Weights of a small GPT-style language model, trained from scratch on English Wikipedia.
Size: 13 layers, 6 heads of 32, MLP 512 GeGLU.
Training: a variant of Muon for these matrices, 581M tokens, 9760 steps.
Each number is 128 + 24 x the weight over the matrix's rms, rounded and kept within 0 to 255. Layers, rows and columns count from 0. Numbers have three digits each.

# down: layer 7 MLP down (transposed), 512x192, rms 0.22, rows 360-373, columns 0-63
# gate: layer 7 MLP gate, 512x192, rms 0.292, rows 361-373, columns 0-63
# up: layer 7 MLP up, 512x192, rms 0.324, rows 361-373, columns 0-63
down360:148143093151154146136163136143179139084123100143150132150128131144072124141123090143107150099181136125115127100115142102107140092127116112107135160189141149062098132141116156109133164104107162
gate361:069160152124146143141133161142121105142140155109106149110114154166111121080135114141129091123135118123153141114115133127147154094134173141109103094115064137121105112149123096154102196144123108
up361:142113104092137131097124142144118149110140096109133110131117089127158131143137122126111115107122166104110137125129103098129162110104138103120121121089142106175150123094124134123139130152128150
down361:127135145094078137169143108136107126139144107120111131111093163080147120121091105106128116163098116170115110153111116105117120107115095083084143154091162135116133121134122108128122154116113151
gate362:139121137156132112122106119131147131127069119158144119144087088103134103163108152080122132145159081117129114132127122146100140110154134125114136112129092145145165169142127103138119143152126122
up362:108113137137160083124133106119155127090125140148174109129142161121126118097087156113164145131183080156139181150152120098142142119115143132144092093156093161145144143136134105133156116124135097
down362:126132109113144140147111125112129143124141078149126120156140098139120106143103123102128162171128094133143132138140092130107165129138103172145141151134091146142123125172124140174077112139075146
gate363:126142122143107144184115107139142153106119144118189157169118130123142152124109105120122092096143135128123153087131110106166147128103147134139150135129128118136141118107105148192095127138164107
up363:122114127119075157129140122116116112146105134102134138103135083101174134087129115106108124184181134161150117147149136174146111164133105130117118155144179162143141138151129137181157121158114177
down363:146108127115123142131103090145103162135160102124121106127152137157130102132111129110126129120141125094113136155104130119123110135148110128068113131079124123160105168131135126097162138174177133
gate364:127155147155121109154148117090157092126160155141126101166131142123118112136115113133138128135117160080124115123123155146168171079157157124107084126116136098125132123117113159126159049144124148
up364:119077116088071186119096081121109151144130151144119162128111143145157186110136130118102161128118127124128144110132115108133147142102083125157140133147152180146064136132164140086110179131125110
down364:143127100149134106098155107100062129117110151113129139156154138154130146106143134129153087138089140155148134089169122095135128088145151136149108078113129156095155132107134105171140139105145143
gate365:114171082123144131131151122122144106127139134120131113124134110169128103137145108135165129116120121131140113145145168101164123142130158160138131137130120126167141154119068111124128121146090120
up365:132155121150154157148151147140151151127122121067143136109112107101163188091091115113152138148114103102132151144149108102100145083125128114178162083110094110108118115096099138120098139156136117
down365:130151133125159147112117131161154101131127110200105099113102148095120137132146122095105134138126150149137131162164146140149106136106161115113097129139144136084117121102125107118115124130157165
gate366:156130152135132142151147090165188121131112143116115139119128085153151112077156158141169122117140132118135167129121116172140116131114126106163081143089134108111128108166151135156194173149097114
up366:160135162163146126133095120091131098148127162143139102124145128174122161115126142180153142118137108174130153142109109124135072119130151114133101136138118116116119123159124110129149147097148127
down366:162114136137155139144143111129144120117142129139179104128136150099115128151092120089056117140170106128128131100126124119134140109120135103138147116132114147157088129121126130130136152116126087
gate367:171109152098145147083109150125120146081115108087093095167140120145118137150145123166147171128127119144142147123115151151117147122102119133118107153147115139114120063170090149139146082125141201
up367:108131123153097131104159102115159130118065133098136135090108181152137130157100085123130186135112140157218108140150135095111102146191123139138156119143106122123174101074102124149140135194103108
down367:114117115148138149132142117148095158125116177107127136140143160125115137158140135166118102167075125125101115123119161093166106150170148085130130143104118124108119180180105121121147136171098134
gate368:110096130173181131124100151150149168102178106165112122114140155117170140133158091141106094098105126160157144124081110122163127181117138120106114111146121139098103138087149122163067125093098086
up368:164129143104116112120122107140124133143131142121112107126103162139086103166140079095140135130129119122135156164133108126130124071122134146135125115111135139130143112142149164096086110114162102
down368:069201117129094121091133107102140158118144157197115121106091126125114150124116161151166140107142149141131125151179125108131131110109095068126129117093135102141110125134110119127112146125081139
gate369:130127155141112099083115128170101146145131140142118139129151095113105119149141133151169174095074153107132130125146140121153118158167083134115064127146137144174139158170091092120132147111118129
up369:124160146122102127085107152108115101172131093140158099157138121140136125093101113113137159152140102151101110118159128141166103124126128049126114112134131104137129111116133150116152191178137113
down369:123121150094119117079128130137127125143129130124155085124167132095164109146078112113116168142131106133098152142106159079175114151109122099121103129132159081124143100173110132101155162194153142
gate370:115133058102069120118089108118140131122117153156143141181150119122105154139114130126153098170116168133102132129146142163124109113160155157166137159124160130101130145112117097128141136088139128
up370:115119145110138134135130144119177090113131123091128110145164126105076158087127111108123085115127140150144118106135124116125111174134131159168173155108115112103090108158138126100155105131088107
down370:120096129134140116106111114117077150142164123135156155156104118106107125125126091115162102138141095135103142119115145129103139099117114116123141176116114119163098162107130139106130139116110123
gate371:136101110121123151125134118156139113097183121116114166073125155143087137135090096112137165120105151154156155119102124165171165130147123148150077079149134126173140100125117119112118115120105114
up371:099111095171141131165175165150161145118119127131139120122140120154111136110124129110144112140141125120124144132116173133121133153129119117155163154129107096133146096110097115130103076122109105
down371:103139110129133157122116123123153120118092110123110130131089129100106077139119142130128111148093108129121125133111128116118166120145151123117124108173148135109133161092141107065103152112169098
gate372:105129163121089140119120117131144120126151108075113104139164114110123122146122104100169178139104137110135113106164117126160122112138087087172108123157144109126121134124143147135118155188162134
up372:155159099153115130120142144097099094141116119154154160140153128095136183134106129155138117136135125146144139131120114109120165143131165150109125169106123170119113132148137164137136106143142143
down372:138174132125119095115139119149156127153107148146131122099080106131178167126120131103113125114125106139110145161109094141083128105142116104134128143103131144082141110117086121113151149145133109
gate373:142152116123132146113171119165104136108159154160106127128154148102126127131128133150112147149123120156141118102142151128132138151164126152130124133108123086086110086110150110115122149127127121
up373:112170137141136133101145126121152103121113154104108119142135147110114143146160122163139110140145133162100113146156109131100097143108090135095143162131123153104124124127147104119142120128123138
down373:140115100128142125114151135160103122125166133150133139132125142106154096118110139148109120129114110121105111122146134147131124129146132137126131159125106095127095079127116112135125138114118128